config.yaml
n_kv_head: 2
vocab_size: 5384
norm_place: "pre"
bias: "none"
tie_embeddings: false
parallel_block: false
init_std_qkv: 0.0576
init_std_up: 0.0576
lr: 0.00451
warmup_steps: 0
dataset: "wikipedia_en"
Each number is 128 + 32 x the weight over its row's rms, rounded and kept within 0 to 255. Layers, rows and columns count from 0. Numbers have three digits each. The size before them is the row's rms in percent of the matrix's.

# layer 2 MLP down (transposed), 512x128, rms 0.22, rows 156-177, columns 0-63
164:071076124131130109159087146153097163120210146129079103124184118135161108104170143115161132148089176120150135098098120036103134057049143144102135134151143153100138184117074144158117120098142127
101:085128153121150094079106097109120153133101064171178071108128119108143094147164133132137124152073129115175152118097121059196104120092129186085165142122189125134142161154213207136143153114100087
108:116124173111136057075124118156123143120124141111118139089150113138119116112128132135118145090085081153151194157071109088118131069090170116085133171181097172146131108175134114130100100133127083
015:183122155151103135151143202165075159120089118145136042056156149133123125078137151156139116120152110079083155097107145103145123099169094166094139097161157176133109207114137088156137119147154156
106:110096144162173153167111099077088093129150094093135077040196045151187178113168067145142136130072130091121125074195095081108079068145139154103093159078135103149125123127170101160105123118093169
059:173170107144174166154188115165136155059099068159122091119099074172140107130124146121098144104106149126103134148105106109140153115142145105139115107073139175112167118120123126138116123114119078
190:125172126122185153068140110113117166115112093129123146111129178116122132143134144123139092148126128065149149110142144104143132111142100108163150185065189124110120071165083126158106158191136101
031:140129090173163208132144126146172119140127127179135074141087127134114136125133187116178065106102115091138225118142208119128124126091138108099118122218116112109149131190175099110091099127136168
107:159184110119171132105117135152155145164184166168141094127102074194137158092153068160090179125069104088183160172134172132088132118136156101111127154133110113099104131119102089081199166091165091
049:153235164114121121124155138106091176093121141130068073191147129130180155132180140175174125104150093133143169152129146106148150065088081166131152119101130074119110156109150156144086116130126176
036:158151105157138128130118197185161080162183111102117084104121130142113135057126148089079139131122097063161188097114161062193103052096124128115103149084174139167126113136127117138142176097125132
153:115152088072153148137128128137050174120095110147156085148089153125131117074113156117128071099135085171185137192117130085149107122101178095150098078060166088136127070169153164142085074073087122
107:137166110086198114123134107128129147127205135116090116094112105160124133136206163144089133081116183099195149114115147143108178127111167111106066167153078137092182110118119139138094127136106127
090:166103077167132169087146188095109173124164101149205124117138138159135127156139165081141127160090127160042146191126129137104073075120214167161153115091127148124114138130134124128101147103087201
047:159164097113099145167162154123064145131121052159177174134203131186108135161110078105151060138172127134155151111046154097168162137191164096119107147105130120099155177131133165117138170105073164
090:140133125105193085130101146177124122087155060119157132098156104141177125080113100156120052152136132094088173180112123087194105118130072158175121148118124154067148162126065143163098121131104147
040:091136109095143164136120088143141155152154133152147128138147173120074115129152155118160086157077162122118175095126163049102103148100186085122180153170085106125101135127148098170152146153080074
010:093146119054133143090116133164148097107183157120147104104147194149153061055124097140137092133119062091128133125137112079110062103110131121159097134164191153080113166102170086146095135128180151
114:119148082140162142181119176075095122150105134162122106133129145123166083117117130098140123135112141134171164160175138109134064152119100125193085170114166145170051116100156150130073156111139124
043:149148199106133160114080090152131134131076098096178125128140111103120095083108161112095096155118161113149070156124058096144109180103153115190131085092125165083083140128141180110110139091177107
050:133191143135250143168122108107087039172095134164122167105156125124127128151176118075206123092119141061116100115152171180163094145132129122119116124119107157121156101149109145134138153080132158
159:101179117102149111150120132153157118145121109171174101116095173099122090127182048161093136133122110048144153136148102080130125139118136075069113078146099108141148081182137131100132128089136154
# layer 2 MLP up, 512x128, rms 0.191, rows 157-177, columns 0-63
063:166104098188112138155105164151120162151105123220098145106099131101136148190116128135086161164148126143129156151102128139131134128134097124075162163143065080093098154121159133128115206109101075
114:142132121175142092076109123099144191075131211150105083125128208129156144198107090137144137146154151148135177180137117113089057120110131142145072106157111132181103151060135091109109169137076140
022:118088119083103166077129137085169157145129134118081179133108157102100086176068156143169125138148104099118085063107146096151131147114126154190177105104126096141176153077075104116080097142116170
063:118108099128068096113103112130146125124064190125134127131142155101095140084058151173059151157156165180070097128069166155107174111171235132106082152101150145122193102113084125120196165145177126
059:122134160052128106117100137107085114155117169145100079099098129102167163152112134110131130103106137156107079096129061112079127133159124124047130168178167168115159138120114156047082183118105107
154:134101123066123133116170150093090114106098195097131171113117203110129135170132184138124159150182144177108117100195094145145131135163128104109047222144112092072161121111144075144097132141142141
028:141080157174118125127136161125178112135161144172106133129117143111160152141126122145079184146096171141115142193124102201119181151103105098125123179121157132115084101130107101095139110169105138
119:126118103104140124124138063163081109188117096152089144096123102138119121139061147092096098142186118140154132180174130086153104138119092169148155147133111149088145095059153094123170209130142134
050:148142074159168168113137112136186173095094210139092130093127101097141114138075154144127138126146122173109133110120138141105150153093119094181122120203135108157159128083067117062164092170140133
041:127042165113123130166098125139168135105137075141142133102149197095145131158076133171153151145139128164182070146153188142127105181128146096104099174135165130071081133097149119000119174087159131
128:092131068123143135104145107107122115117117197149080109122126196137120168169143166121153153070114176175144083135179090156128123145132197067182104129147163023095116089126125153162106137065138160
081:074099085085141129095095081107186131121184166133132180127106120158123149112195154086065169091192172099157117141116133160204168172162183113116145138141112162070116178176121108150130141138099120
102:068095158149127099102138087098111156099110151133105098137164188053146193187154072090083123093140103152205095126105145133074162126112109140162133068154150158122158072162181138112143170165060128
035:077108088099175167113147172139190153156128175064150139102112125102193111094096096166136155140125183135130132200148139162111140153098122181199118106119095106145136114137124079083120102153215141
073:149055088140104161094142091072112198146112139091112139090116110125136158156091133101080151133110138090179080090120099184131197146094122141104118092142109113111052149134145116035177167088164102
044:098084084161091131155086111172112131131151187132151083082150163109119089102096136126134156116117112163113051159138138137142130097119133105089164164174102087153133104139087150118140187147134145
021:200120170116075147169101138129101135122096138193105151180129118146104145097129162136088139178131189190078155098133131111167143129112133128070113142157089097152166125088039117145145135116131073
125:111119070111127114114109130099183131036153161150116138117091166161182159157120169109180153099157168166140103117144117141121061159216099094120177136150126087132110078147102131089109141132097186
041:127171054125134145136132135097149163137061193105136143116126126147144184054089118107118185160136189181096124121165098158112153092142134101151117114206110058142137122122104086137122156141053194
043:112106098138079111121181156101069127108114122102147090104106133121149104086152112128135083092162158151144061107140113128112146066142075123167116106131143146127137176082100079118102145149110167
139:071046100193124101155127152089158191119095140167150140143139171151162127179139082118123150070144198156117094192125140213119140150164110100131118110155112137053092117163061143108175143099101138